Weights of a small transformer language model: 4001 steps.
Each number is 500 + 50 x the weight over its row's rms, rounded and kept within 0 to 999. Layers, rows and columns count from 0. Numbers have three digits each. The size before them is the row's rms in percent of the matrix's.

# down: layer 7 MLP down (transposed), 320x128, rms 0.0638, rows 35-101, columns 0-63
# gate: layer 7 MLP gate, 320x128, rms 0.112, rows 36-102, columns 0-63
# up: layer 7 MLP up, 320x128, rms 0.109, rows 36-101, columns 0-63
down35 103:524493460486489518469549502523534441516535444468560519569532587541454408422469464526566550509469488509521584573522468488536420540550439522493434472496465499430600513544495550571450455385471502
gate36 107:564556501471480520573463468436428552573483563471522457534554452524532434487498506498586489519458347469423486518474522553513504418482471496508478563542542492411516538527567609441560586343505443
up36 104:429515505444543466555524484566499475507379595496489453506545421476517475515475500574503441495395544512568526552585421465490491552512423437453469547630503482470538498461551518507591534423436531
down36 101:550472481483442531493490402578476503570340402526472472517525535498474494434501525597435465391589523506454540437497456547578506519428537502493485455354464575523535471580463500481507445498432473
gate37 101:519549567467519501522449549587437478496475498532388498466572596527476444530468469416537536538499478403493461511448480543495541541486568482535503547479523555431509534440425545558497523470662439
up37 099:596377486491450497471544476469568468456580481481542444502522542464490565519441513457513502492552438508464501523479458589489504571418518516462441544554468496481637552540509518537513515548492517
down37 102:544572564503526521468479538477518513496471503517487493575522471543486506578491488429523510476485505437413502476560485540556503444598478456492516482439551540520423479464581525468520448459510477
gate38 111:554475527508441587581461387536548447457506552416475529554514405480532556409543574459494477524496479572529528505597444590477550466460462510496554519535465510470543482498486599540482534487606553
up38 109:586439530529585382527457568362540436507504500531500485431539485434555429565596484618556494489536383452492485545474531532479535494546397522546539495506482562547533485503542463475424494421493518
down38 103:417432520418586491481549405452485573565582480498448618484428500514514552535548535444481506542530477543577514517527491550463471466461500514525449465499542466514493414458473567540547434528480551
gate39 096:598506516468525460532475453511568523498498434530571496538515503516496556478554407661612487426522532449473500517443546496489594414490575451508479478503419393415520418541579572479648499556505469
up39 098:507537515445559544538503358536507517486595521549443602505459493625482506473458490535531474436511560544498462543570483472505449550503540405561450510558484472594380477482491497535462469506487515
down39 106:423525445554553480560470516470496505376561574538521530568525533564542560521431487504480417433522500507470448524584442545605457436507588492542428501518526448574470562532457569490464497442531480
gate40 097:527492523496543510478534520527441488520563537587519511591442552498456505478529472494558539549554525490545572512451517448492575519478517423571577465634462545461453441510482465466483539452387550
up40 094:548575520506453479491461499516462449468460516489480474531527488485515571543565498502463575522592456487469381576517547484548512428503537567480540471455507588413496569536501388577519516440547490
down40 096:551559478497432504412458463403456499522495434587496536614438466565574681487466437448522553475561543558440504524500441536473508497544508441514446467511494513460482462558394442522439526524474491
gate41 100:463372477425461457491446490471505603431543547504491464536446513504587488483496490484521463507476446580509483381546554494505493499520516496413530653507569496456580525472575508485474526463449440
up41 105:478488384500521573481432477555597459488429464456504651520549514519502501527404644500567518526455515481519542412597441535413501543420548569387462484490490434556488491412514491420457480531461549
down41 099:541556427468511554523445553481595490515549438460489551489585583471506572449454462619458436474452624544519443545538539518524441472488514527527518440477572509429452483484414463455535458516508565
gate42 098:553464515511552433594537556532481456519480485528479514466540589541641436499460479487558581546538536443536532526547510541521572606580491525463548453501555543484562538558504480509484512536552486
up42 099:532510554532448579545493535500535465487515395492546506537483510487548536542475449515462557399568419511454561525477484453471488512445553542542632511568384454506506456447502508548447532618527507
down42 100:520452436479459542448605489549552503480637482525433503454398431540522494608538587431577551448519510486506519496481476498510448441503424522497479498526586508451473450516514422520372558555505499
gate43 100:457477565511470429547513520551493496462500478387547499444486535464530540583492525494407474395463399520518552385440502459504481586430517450497606515530435507493575543536521469505548584490540506
up43 107:452450469500538526424546441630509508470523463553524434560508514480519547556548384533460552413474459449463525497468532462453507502595489508480418484546438479456570556503467512472503419495445468
down43 108:518630504407456508501573513493467553469386540591438451445482580521451582459483532481460516521502561540618563615567499533567485520535602517564522451523486486506533478526491463469475527547434555
gate44 112:540544529535560445662417519562492526590472479563495474583545539493430540419563460481465520436539494416533486469438506464529489546484429574488565507474437491510477461488534541581602590496521500
up44 107:603516499577500510461456463368432502557546417489431551555462465526503430481507542565445471510425538448477444459458587481413564547503475560438572559495455435514507424488508496520510530464508416
down44 104:551562551526436454420572513530439454479546434472539555509574524481476509518468566467506550511447561519430465555560520570518485477600529554465485517468472525421480486503451410538491513528457585
gate45 098:455533534523467523492502424528578446535354516417403546491522608485509484559466443526499437415517517532464487512549566549549525537527486520499560494498514499468569528551506561493419542412396472
up45 103:452481521477450502560575450404549547506469482517492522502553543508481436556549528475529420507508519493515512534463466498494500455568574474457397512543480558542357461562397516544457498375497492
down45 096:464506455540505485436506458449522474452547547580468524426499524507534523467563483532418480502538515496505480538482530509522473523513444527525590533533541499508582367519509565605440569529518578
gate46 101:518503535504453544547558424491440493439488527566541508513613496525445439479384443529587496435570518388478503576539563428500553461558434503379477442586479425507482572418493529560474552527567524
up46 101:463391465431505558490576440508453518530433476475455517443505493521524459474510497556503481465489531619556521535474489465460482558508617473531579554454480502500561494471552468483423405361474534
down46 099:526485485561419473444475545606508428490554529421501575528341492536503575473494565553508544548470456475477478457442419496542565418464444507426541508448501483444610433534425493406521479444454509
gate47 105:384500429549503560427548437419463506509549512413579537470498502470501477518547482579506592542542398565526489498521535456505498458372572544523420548520502483647496424449466481478521477468534456
up47 104:428445539505557456408468484512441434499594442503490498537549548443539488559538577439473446471570492485536522529459504504520603557505515494499514499497506566501551490467573468504515580512474427
down47 103:428495425437516567432508536498512480550485453514531431503418510481501534574471429558552551489494482502397494512480538454593450589517438504538498557426485518518458465475506464452493486437562474
gate48 096:551546561411512515541500569493451545523488542576520549457459535528533467468420501558431511483531538530503506561473478529436564534529402577449561355536458481505478423489492530572532462417508504
up48 096:531531483449565516490501480519525519462433470437523485530529403583546557482486428438451475490572582502590572505478455562421511440500468425529506552468424487536544436465426540503494520474413591
down48 095:602477589462401524478455510575485478480436533550559599425481455574551479602561398428470492471507471545429526582532486450572534571474445448368556400538540501484557477396450499495475506439524506
gate49 095:465452535432531503464427463475522546544551515485462430512512549521540530482443457513570617491444437480426396518477447512543421527513587551488491561527486480462586525504519494516519478479532476
up49 101:519525566479452519497492503485435559451572444495487476515631489496463463571474527587494514501359523451506445524580459473548498484489535528632500446488507485535411470458565446473569465499451480
down49 105:611453511384518531497481482493558431522482550431453505459544425549519423364491471521455457508558503485463546492563546430605453592512460588535556537522474471424474454439464659477488520448421478
gate50 102:602559530448506478518489481542538475480537590434361581548444497497503437479535478503561524476491452538462561528541576361539548542548431513579525488493441555540556479522513574553532517521500550
up50 098:577637538425543520498548418442492417597543472529546543461517492556436465466557498480466594553468509486482559446508418587487451556521460583606583489405453537508449547517549479461560532428573523
down50 100:474531495508458553467548411568534443568536434546567482518502375558555503447488445435529509546423463501465487514535493575466508459434448428440450482488564534516543466540514487504502559495515452
gate51 095:474436481595578501585413495595508582575496494483507497524421439518468479390502505470529538504456491477517502500485448473508539550522509501561450468367481417472481515513510554501531552481501522
up51 100:550524498531549429384577475521440485507523569439507536453396451523458521551504564570417380415479455580505537534406458595428433530532468453549519510543541534537529428572499427504564464468573552
down51 104:506495439434466432531475561396537512471538506486591617465554582464486542511620401502459530428429473589450462503431560530586491486536478467512417562498543487430485504602541535484503535604502509
gate52 105:488439572518458539585504502488522472562467472520502424561507609479532396427541484544551518477535520476507527506545498559614509475494532512505444565525545493493505492517519417491504492551566528
up52 102:466467519446469497422551522510586403498475511503525490474574536512559485494485449549461568609478506503504551569579501472497486470511597557538448434533445585551564553479516573540553481519531509
down52 104:422528466519456431509493467480416544489496496552476469437442469488501471527475537482461479411425470533513542430502480547437451397416494471512464478504560450525485467553537524434512441450481524
gate53 100:504434522543514478538516514467557566499423482493477493439562500496484478490465451420532531494467483470479537484498393497573439492465467477511504434510482537428380432542442407511577581525442555
up53 095:518553501484529442458447481493507605495511553508513441465495556565532436469525509592425434563475449483496404456535550498581570457484581493488487443503444509558542573409409518477480497481506569
down53 097:473512586504456516439408485457599426497552528544513519441386529573489558473554501512465462479603506565555543436526541492418506405624494520505534554432562458530571465514505516469482405429472419
gate54 110:467432507486470476500468550497486479573517586446533527505383499505408470519500452546452438388508507457411527526486539493437496416477505594430497477454534520388453439515424526450463546420453525
up54 105:491519526545442469493529426475536502545465405462463490509598527420541595478553485465477484504445591476445476520498436470501568557486460538501459404468470547659439520546513541555543417654485570
down54 098:485525478496485523479470500408530430542460552427439539475582504514484486450565504469512491466413562451530515554563489551548601555553492522489516555448493546492477398488518517568481422526461535
gate55 102:470551569482522511514527458553536510420510552530512497486526514441433489537509529445591524452501571517507609471516485487579564617412458509498470521518429542490470607482480540513409500413539405
up55 101:595491575514546530545547498568488403468560453502556518455511576542516526542461468632482458497574520478476528566432511541545572524443501520428544475514561477420519577491623473549421530484539386
down55 101:440475436560479509439495459472394492550505470462509478470449438504540541465451537450496521450477484474501462513470513526556470465556477455454496431490609566515514370559495550520591495506487537
gate56 105:496402530557541473426516548508453462452560483460440472519474434468522483563571479444565543418556467435524411513519575635522497517493541496493477521461511509543527519500540578414526602485459479
up56 099:523507490443548456518642517494479513518500495441456541473534508454532496455402501467514463654446532510435575523473551462503582467485602525568465485555499535484538448426572518530471579497496522
down56 105:545495442487493402435463489543431513517385509463517499597519516464523611573477434400493493477481523506458603556551496504496465526496462479593537518491481540519470400488440526595456498527459542
gate57 062:440525385417543479505475569463518545537411509454549456473441494462443470549461545518415570596474505539573548524442522477485515499589555462425458488516487566483467532538446504523342458482461420
up57 071:529568510530525423454503435497418433474524484528461420458523421543450468455546427478514385476536545522510422476543449491553457482484492475580515477498468507451458574436473464463494521532436574
down57 063:564477543500504545519515474496467498465539528593416582576554601482492583446534563516524497469428457545421549447484484558586598455523493550589572512521551438519533484581596528548521631469521431
gate58 098:467592542539514397422441496453536504501537421561516459418477627484447535480528583608503570557471523529591515534465491495529512536449508581496486487496510539505447478432563595537534628475535427
up58 109:537408543525639557455567447562449453404557521573449561455531476460543501577598431414588459550513521575510542566458493478520541560521457441521465467492547483516474505446504415497464523491451533
down58 109:523445506495487483591525457524517598560454461540436518488522595495444598534518569366565557498522451449556508523431453469490540580510518482489540496470536485398507467507496468489497437548476540
gate59 102:437434490592515602442517448476535490558500431605545491586550476467452477467502499514449507566538538487483398551535483488530544518463491562528449475518507381552401465480526592506496633482543551
up59 101:569581538479597512493618460591423500538488568483524471493503474448459595514567348461494500534500458547523593445535511503566526581546489540570467430439500493529465420443551472442484446470534486
down59 101:534401506554545475436497452528536539488503435498519509438494446519545428481534595563444545490461442455403479463405600465494592507520514541536565499472477490584506528397499587484462498609545482
gate60 103:518556417470465541462523472551500433472428485597543464467609557477482491395495567530483500432528517476487489545451375497508523525565529524479497450519446419539466561430551602438486626525493457
up60 099:371501546477531574538528405473492461532618477476436525408477504525494530568386521493544573495434530555476511457466643504517513590542507481445529543489494508458467511542482607536438483553489482
down60 105:574488464510488557401514495502526426494489564497550493485447485527514474543451453448500439509422503442507584452593517557501425423558379440503497523497509558491457417586605461557474524501503514
gate61 103:433553486439502556482494438532478456440623503471460533463535543550480495516560569443438486545478529545603553511530465466498565490550454523480504515511432507612489432480523534497508471500460549
up61 103:423505459546552461559531398472507518546507471530467460453528495391446503467579608559422591430437464545499457586482471439525415455449585515505520495497476519496513501500524562345400460515553492
down61 099:515487537490504433574490525488570500431541461523547377566442519500594537457466451462433499486568539557496460551506583584386583496544590431416461538485531437465465489561514476524551513419515500
gate62 105:574383539449414468455453558556536517432587487474442472495454567562551525512520519531454526560540412446496524547546532596541578480445456545466578457442474567617558449537513462503505575526408504
up62 104:451461394540518462520403588414567493544475476474508449498475464468551561489472506517597504475458461480583527402469442546466578509511478483538518550508522558471529453569577519467435550539552523
down62 103:371576516457587504416416538492542468510436484553501513514518454510521558504518438475453485444554422428571440519522513573482457455455490469541552531533513522586571466474560556525422535547469486
gate63 094:491371488507563462470609503458597416442401486506426556509454561468517457408527562500431541496524467379564410493487432492608467409571554539487389509517502635520510521504461515421547558507534439
up63 101:534518478424484504448492416507607492513522485408454490542527564457551465484531406561441490507503450527620561478463516424526490568470540509507514556498514495491442464552449459609547487449513489
down63 098:505439550553588532592476487509458503454496470596533441480419491443571478584535544490579536493522510491554527469478474552452480400526489457469528555430492499514692510579419475405505494605465481
gate64 106:544472514454436434447567571488521535476447513447580481444477515427517550422506471559495475554502447366494390478484477569556559463529531564516451543492572500491584438463598476482544425455539557
up64 102:563432587539510494538406469547501508459528498702495459557549481506509463532493436454572494430551435604442510502593520484474474533459442505500545517511364510458458527510507620458524533549463520
down64 100:454509507448558561596424476448524527458548548478409511500386495386517558364460494505452425521557437542543547457474508443486480408554482552507574596556493415557531429486487500517386486498443543
gate65 103:507570408598490540555471521496522526567583447458500464476514503502419539487494427500497441456441534564438511501595498470554548546543517547450554458476489521493548509477527507506462467495482438
up65 100:497489583452577534414555486496519450614591490420564404581536560515531484486583471419506521541462517582480532583422458446438455511507441424458535442498496539470561448525453559533516600484583521
down65 101:457501338501452375491585483559579548511513547552511424570509535513536333475502530401500487504533500456452494517550528513466528544485444568495442453503474489544437460570507624503490518507567489
gate66 099:480481514500595535533461511435425494516526513481447601546463487426456530494448557411536492425553377489556529555513399488474441460512523578545523480470542456470454496490490480465548462419496507
up66 101:515462577423417503534492486469492485493419450560491531532496454447494461461488467534575490501570520459555555458502574539477454550469571571456564469586421482496517517462397502539620500508590414
down66 107:420517558520433499556504535584461495557506479457444436526512483500508559427536477513503574497599572432523447419538406506503471505566496516534451520449464509467449515574593546491510448390410445
gate67 090:462497480449419429511513513460530539489542440444487484481353523498514500480522520532467584472524460454543491500530502564486461442414492557496444421530512464511532505541534425434390551459519473
up67 091:483555541574413516510470470484445550527502524523575511493525425569580505478527546443527556570522449464439447463472521535478454528452545559451515479482513552572482545526546528430510531561525458
down67 094:613490473421525538513476450636480446477495499470544560404532471476455556482555515575517578503584559465556512503476455488484578489399523450608570507471506464455550442449478537478478515362459491
gate68 096:465482526548581504494416612485411590517545493536457544556596566507515516449553598528504506502511550471600497545537442558481503406530461416416569469587492584484489541470475404528469514520499465
up68 092:511492546408503526488459488555400479525468496457510522471454517497574512507577458556565464457496544441487457486447506477510551522487501453558482511472567474537499480452531438608508572570476492
down68 096:479485458509598451529534544478551534448484516523470552476525588530475451524447405530467486558577527558514525542481595520478531520453500569589506529527509586437491460468513463438479507335534514
gate69 103:547513458469460535628506547448543521407479529483528418508524583500560529484439477438448512566367443442467590519558522529548412500484463514527485397457548544455527510459615507547476495420529549
up69 108:444538516484490416451474477506450531431542539498387500547500493435478437514602471475480485536549490497625484500422558488526532523489455451586401571564442507580463515482469521366471427548392478
down69 102:460418518593477421549520612468525473511460597502516485355453481524525400488443499438511526554529392458470431404506596542490457485434489469576428538527443481491461478417498446555508539471472496
gate70 100:472435493483490551535443517518450554425564573457486557445528602454564495494514484564541544596439489552516596479469570539461473544496497526470498450460467480438566448500492470398517552455532433
up70 134:504579541511489467430550537507480510544467514510518529522449455480460525503366479430494532479524512449462448532487520517583531492494475518429492546603521571582584553528500495578480396621367546
down70 082:568571511522465491503524472458552464462512443588490513540450388519463503513455520389404442496447557445487517546585450460573508524541472430468496497475520502612531506575476567589503499593515571
gate71 109:617530573462561470492578503621550561490641536463511455597513553563528522494496518565502544482450447507508477519522461566423517481651515483557558461494495534481387531509554466495520570495541493
up71 106:435378508600537496524456592443512526471487456505515562555461430542537472524516414447452516442486452557548492488526447435573466536452469506447510579450473510496507522546511513551475478386601498
down71 106:499489414563468547472569513531568556403486490522507529509498462534555499583535437524399493514475495459595586505514461500435550507489465455530495443463485418558470510503510578499523489389466582
gate72 102:490507497483413467541501492555480448492469449583425607453465580473428433445548482508505497561512497487447593525513480504437586540518461559477542521515524465543478498471533493467497409484481502
up72 104:499528486461559475506494531573467466571518513532521495508483493535532490535504554494513504443554379457492432537568480562497454425514503475429429397417500454622497533553447511567497486470572350
down72 104:413487586552528527422513490458474491483481586456501599473463514477564537565500496469488476611459519593460528456423478426464412527475511534574449564576515487498487543390498430474508509488487598
gate73 094:475457565535492473509495502464437499495542507567450489478590449478449458496554496618459391466485424528553435430424492509508509547593461496504488574460564532527428455524435481466467509479435465
up73 099:565515468582477547491529496527525527460478475542600471530443575465472552462536510462496462427529479541407566516467449474439497497502463418404516466425495523585564576504495491492596515559488544
down73 089:535516447481419611467463486482447429411554478453484465392574453547446528453481554477448490529466478454425418477479424517503489548514542467538534554459509529572506393473415480468434527416518465
gate74 086:459471503514450500479499492467442561511509466487549505490516542476473550555490365609521472504558487448507495504473439511448475517399558534442516428468467481489472507416469485535471524548438479
up74 091:430440547521539422471488415543528487429508429544531519480420528474422541527485518567476580456462533513412512527531400485519480502498441572500401555513494534553475469465500440543450588380517528
down74 089:518585474440469426548525488534541469537493495538516534480473547552532448517462449394499480521468480446484537467546512496448503395520458376510448555549500468503424536610606498420460491472510499
gate75 096:490441505550474454553465393498487436470532468506540468495473535547603478498515460437484564426395462464417574578510559545536528521544528510447488547418498498488505469544372450454451598548464546
up75 105:501548462511405472512451475500509527473501523531465531547528511388585482564548567514488380540567476630504437495517412624484443442527486445474446498462545524393499475530506447498447531448501480
down75 099:526540597547561492579458508532521587557384537375541555496451448509499584499516503406456573499444549545561562541543552474479568588555499516459538577529494500577514494426535449505522418497582528
gate76 096:482502428544492501490528488464567468513533522501474497573524439589426422424453563505489537430516439476523489589483466470523473470428536609521533571527500478514483326516528490454478497516495493
up76 102:536641404465470484466476541541516605486492445558488465542498522534511451596552511556457443443457542464417508532516515540483560482525451368483456548518463625488445431439479471489509458504494577
down76 102:513534601473499386435459426529516506454492600546452438442494432537528447510504576528526520524542518377462564412484469505465531483549527444513516508393467484530535451553521547547577535518495380
gate77 092:520467464568562497431498461519369511475515438434536550447584448453463484379486531548521480484551414502493539486519583535501503509566482442529481588515512496473543545581513503560474468486581420
up77 101:467483533444439495480510555451405575491647562519484555521515517493479446498467556428493619615537554530543449519439499394528415479428521516460476465524501474538531583529501491448575412545474506
down77 098:524571476631480531496515524507436533570445500442507523451482576549516508418469453523471467480522598490491557506487531529470512488578530536479496409641543506457460493490534586594480409531516522
gate78 091:501435512517463489555531470524473502425427412432434561540488562467545501561495522477580500406494534458549359534516522562594555525435570482500480574412556577498444515501470445497524535564491427
up78 097:483460468551488551504519515549564411397527460540560471508459470550532534465517429436510427399566508469447513480427538575561536499473607515465597491506519504415432419539546501514550477579408510
down78 094:487583521499581522498374539428468512424556454460522492592520502524531413572516441461345516501408465508554503428457500541469491527511516520462469530526505422478480590589578493457483518493517447
gate79 098:534502498535444458536534458556521399501473464595459528500589443466545489515462511609516502417552572573505521600596476506515477462516550509548520500498445453465478484541510603527461358477494498
up79 110:439513456490397524449539493427503433418534506470605484421480446460475529446462508504508519531558413488534468461488520505505588475479561446454451531529405447518506600446430492541505581440465431
down79 106:456519537472557476471518371506490519529538470472441520495437441471507666515473508512372515564391453498453540547575453395513589464525547424493535488528484486539579500524463522352603567526580478
gate80 082:578479554451544461523561480476468490532481598502526479488368506506460377541514467580518537503427547477522376444508513454513528482498447508621542552498488471524517507463485468437524490388537487
up80 099:585615504554591458524489505534482577571544466493523416429467498574530485553532562480572449539489516512604444524460483535535482495511504526600537420489458496415542487494522569491541456498501545
down80 091:610500415416522481533503431552482465503500464518515495592429516517518353481424475413548510444569528427501536495472508506494512479595483455511517499535513597500471511482488467541485550604641599
gate81 103:482473588485491454507420497592478537523533590555522491565514506565520488460538420537480523517533547444517463490438484543534473564537527534471566480483505460508507533446402500448506483440544557
up81 097:533474486511477529474520543488477469479510516539470477537542498576575532523462503387517493493612494466507519410441518437464509466498513490491567519502561453462488450485535511544377503469484471
down81 091:501501517595480545479504501489538487495503480518414590515513470452432479533419598531472495462471502538441481543493456445520366538456510500521419515539437508491442609617608461548503512511398457
gate82 109:564466566431595403442596536505410637384565563560551527522504534548480469548532500517524538491550523495500487410432412464442451463502556553496571392473456534532496460437520547438513473507523542
up82 105:475497528503478514546512492460447455530495410516465457573494499501505420467503542510572429638467513582513431460420413515563515523505540626475450625483574511455580480486519475512521515526508497
down82 112:460508450498432405600482568561416495440439516504432388426544580541452455457509531466516544519524494474421438531554506540470517469532511493488513533637541491427448491581487454496479485476538446
gate83 094:512506527470468460495553486466482471488449565489522452493538456539438536429512407426593450458605565463472568530578500557479565495456502530463507446475486537503486365444412467407480562402479486
up83 095:483462542516546533558529519561468544490524561437546570502534444438494575460508432509486500542452524527660520573520507424515495502484500485441489452491511511429470449426494450551482546552436509
down83 093:436482506573586581456523529411521590526429464440511484470567535449525609525541523424487551497584541584416548462508473534506526517463562544498441536395479476472471480461518431524412514386467464
gate84 104:544505489554476551502545523483597502430539602447503606530626501467489492581539524535473447596479537504472500443506532500471520467597486472534480446466432462377542483434422392574518540440475528
up84 102:508482458512458432512488661565471398576421464530557459407498578452455492466410549425416519458609486476531513499466476539538459446481480497509503510533548471531539553497527464471555498492450473
down84 106:472481484559516482565614502505469446493484460530528606523536577434508610533478485447507505510468545456537478507480488598454514576418422515486499458481466533531524547509574422543519555452543495
gate85 097:410443523519499585537498454490469522581487506531448673457462492520443523542470471424397584574523486443413491463537507527478547467425452492551425515523549535464517535471504511501489484427436487
up85 101:535515530434482465515357494479561529445590450522466506496442551442459554540487394571537528517508443398470516492568396444492498476421502541518486474489495548441495499561520491503492407519639559
down85 101:457492523512506527575539531544567464547384440510480550422602527538484510495389493451453478564536528521537517550546400628555523469567510418521563584488478524465614520431545475510447531444526490
gate86 092:467495480471558510518491477585477438507510422442422580542431540552547544532580483490529445499400522468543510530562448504472553470411387411620497434470578429489547535521567530494438400481502522
up86 093:504424439535502522416528518537569409390579496533392526453545380556547491451490518559465590502488438477481455441508376488486494541471475488459462498506536492492513500603547526542591493451398408
down86 100:455534552419456419475473445569516530540551388539527544489502613501495484569574557505579552492443544528462489548566491587439461476578533499551536464423429494545500541568456423491482467471580465
gate87 076:543461489514462469469505527520478471463466464462528439433463529548599538536449558485544449535527507488475485379518416455525489493523494440412475532440522586451468561488545552561495531544512507
up87 086:404446456471524549514433460479506554423465541481483559502477462514516518497539486526550529579466513566528511445432518502454593500492534534424508541528519515464549570542469549573485519466465512
down87 083:609600468525524430445533535475543459546485527509526534598443484576483482481421482479456505489455507418546516529522453423512470474565539519495506462493507423482506507487540554513455457600561567
gate88 095:489551432509556499537521507504425546473492486549380409515491509462499461549411474481541540500495472522528577478495417601492333568586506617552416501434463534399486433519503516504460553461494593
up88 095:498483543395513440520526424551424486485507555484600445429520560503571516542457615507554486498592519509579517536491500552515379383481514485580478437511484499484503523531513620547493527483435479
down88 096:485499532569506465496518497499393452446415465410479503451607531587437568548527526481475445600462530554515550481534455454508569602443495452378503538427466513535478505445468429546478478416430487
gate89 108:517398536514555523465526567362532513436503554486527410503537533562479598533562486483510619468511445446487474541484399448503496479459526429456552457519495534514491493487460607525510545398461449
up89 107:598500481481433456530562513555492497415522498478513529574385453509522498419487466434387488493467448500486504464484559461388495534524505509459559547459425449506497456577482480562479425562461412
down89 104:610579558519499508526604366555588464549498528468556549477539514502575515489563497570421433467435487492485525509458553532465526489503464464458476583370526430474512572508406423485530495527425569
gate90 099:510527479513541555599510493475421490516462497472491495541565500445435669448574478495421491566504553511626467476474501503517530539501602484443589511414451559536504497440567514492536543447597448
up90 091:448457494532573507492509553447524432632503480456425449508437506424457570486504434424496550619477565447635456450474599530528563499490621461488583515364390529428443428478533542491565496555588544
down90 105:493503499504569427483421521471422518484522526430441488410475518557500545532526416503567518436482437523530642464520429444428457444492437501488419524456460473508505443462481620461531492435519485
gate91 112:582485596528497466578471568458517491562467480509492483484501495535523572421475430473462482443495458517444541508533543531445487467491590469469494542482483475513474466502555534444414444528475555
up91 097:534464500473457377528536508473641477461462440479489418476507534470526554449543379527455548453489440540541561497496521483446522470534619441493550562415464484483509557544515579434435500548434517
down91 101:449381521449607524480541467461509433474593474448499389530541512494411540591466490480500516451488543525493503489524515533550560517447450461466366493486465534488511478513491513433504421487458617
gate92 103:484453431515579562514492409510502503463544491504526541487505483471444512558498509526554560483432475538467550553502511521534439501455594498484434470411521492441472540433497479490435505547527466
up92 108:520433462491512453563501475553603552495598450491589480483511454447532517497450562570569528478509551539461552495526466498603523493418514527564469500576518458528524407434440499490465508576612564
down92 112:502541393481489513500447445407567511458529490415524515502537502460490495479511509551529525498527444493523567556506446461463502549427481536569576531540458485476549469534538461536600541618532507
gate93 091:540542628464550424523459539438463529526436491485561406524477453555519446494587477467450449524521436478496564465518479548474507411471480443548555518394510452491610545623479434567539622536432527
up93 100:576516413553521474569470485538429371560421543524461469486595407465467536503576468515501432455466580504604459483532520565509515581483418483488495514503453459503514523497551444493536576523492472
down93 096:491446538509507463533461443543515581499533449510593418520484399487510438517553482515466506525576558603513490551505465527455546426457565507439547473449474448502491475480464501490538440650489537
gate94 100:538488492503541486527543456588541510384533501447460575498513471467429463521521467496455476468532482466438490414438530487511468450471496504466582523501607488476475571601470398507497494514488442
up94 101:493500533389495518515537465542493488462493375526528427597520527409539521445465508587493504509421519495518496553551576532563486559427505482434464497474455454532482504532458447495469560499478444
down94 098:629440496561526516416491449478534496431465526524544450571577426503515510571512561553515524497536495487493495466478456483503497450532495466450541474477463428472490470485527518549513541474513545
gate95 102:456458486463442562505506505521582513510606478412381510463501545611549468520509486476515473494464399448488522504498535450562614446404467471458519486464485443511425623484485553485490572483380459
up95 102:463385444508459487545475547505496574447542560522503504504529452592557383381483442469599507509549456517511515445435547592486513453522502484502475486503519529553491473580483515545535515523440557
down95 096:410519550502479477530497455520558456590549546613413458497526465469441474505477497550462504434574510536472439506442594370546517477418607512511469554445445507477546489507438529515431524522442393
gate96 109:479431614520560568561522516505480374524472600562529475522553468559615469488481559457517417539480463413482447466529460501521514464552397517497489444514605492506512489666551442494435636510533505
up96 106:446558437503508445561456463559394475534591491545540522531589483496511464485515600436503543459516547590500520509481476504517600513531553497456497535480470468438453524478481503483446549511516531
down96 102:464547480528420464492488453585501491468492519537573568453478515552481598472509470546466487500457482573430553515529496518542527424450531462412439560429508439448609483503438577490554510618399579
gate97 104:456507570520475436420448470499528440544496534528439429457507467385506469420490559591484641602501523472470522518465489468553514466522517468411515551551564543425457564578413426470500558513471448
up97 102:557459436477516419512543529504599511547461543559531516475531534532521510424481493479524547539529531438607516484517534440488462436437467556499530515452581496529480462653475528601537491506536495
down97 106:577470475538520468466566522507518525557571522575522424479489450496408476475514483529488508425570441656521575529542506537485504534464562506472476519454522555426484472553551532568477501582526472
gate98 109:429528467445481518604503566419613485505459573646306497516538539474577509477473473535449448548493461562510517516470484516545501553437527539512541530560544549522573445462512489592474511520474512
up98 109:480507478437456487404508537554537482459483529470442456481475493471558460480508560505567547560554521493489429462528553482451548468504449416365518532431561395447448605540396614464489539511414426
down98 097:484476476566455527553410414526521476422499535483534475612548459596516520482556435439494509492506507483405488537556416454560471495419523506435484558595571389471502420363533444522484472484504537
gate99 091:537559475376538492457479417499580510528493501513511502591466420587437503504494528477470470558472436502466564408554565458538451460418514535488533510512492546424453510637443387450514425464608597
up99 097:477562508521419553491421516474470539468509559478498463437479488564448405463492552459555506488485585481618454512535564499455463522499476550600512415435539474461498492528458534475467549530525474
down99 094:472467472428531640464520572512518571496478382519402452413546491497417559496522502511473529568553482573517463445439423490513535483438503441497522487502469506490486479486414405442460504420461525
gate100 112:579542532460451594430437525521455583497575560509456445531475560557525514477541485474534470504441534619482407570429510527512399497506547542564515508528441543549591549513543521445635586466498592
up100 112:449460451494530557464493532468512535463451491398522520503437555567449488502478510531504519539456559416482508436408558485470412535546416420438454564586490590505469490587497471483587567323503508
down100 101:447492535445526453561495537578556577512485524441436441541506547488463536485433489454569512524572503508484552463407410609511589514568520460521482502514543533664495466506464437447448449585446525
gate101 091:512519551524518529499418529565458515536457614453467468541512479536454525539479595489506481523480492433499610472543530425444427433532491469450485385457488431564425529444452609477446515491516414
up101 088:379467511534561534514490457577554537522529567479572541461528575454557484459476526443486518490577432482401578502585464474519523548506580522498593485535502582418442570458454513523512496462614508
down101 092:507484506566507475429460515454484510533502537523533514442482452579473510567452525484633500464451525541551536532532514442498492534474561508475519492630513566497413495535427477535537503616463493
gate102 105:519474518542539437568485484464545421337526512570494450537534514463497468517504461461429368495494564482527564432472577547507591476519504519461496492506497597494469511499516441592439553445566456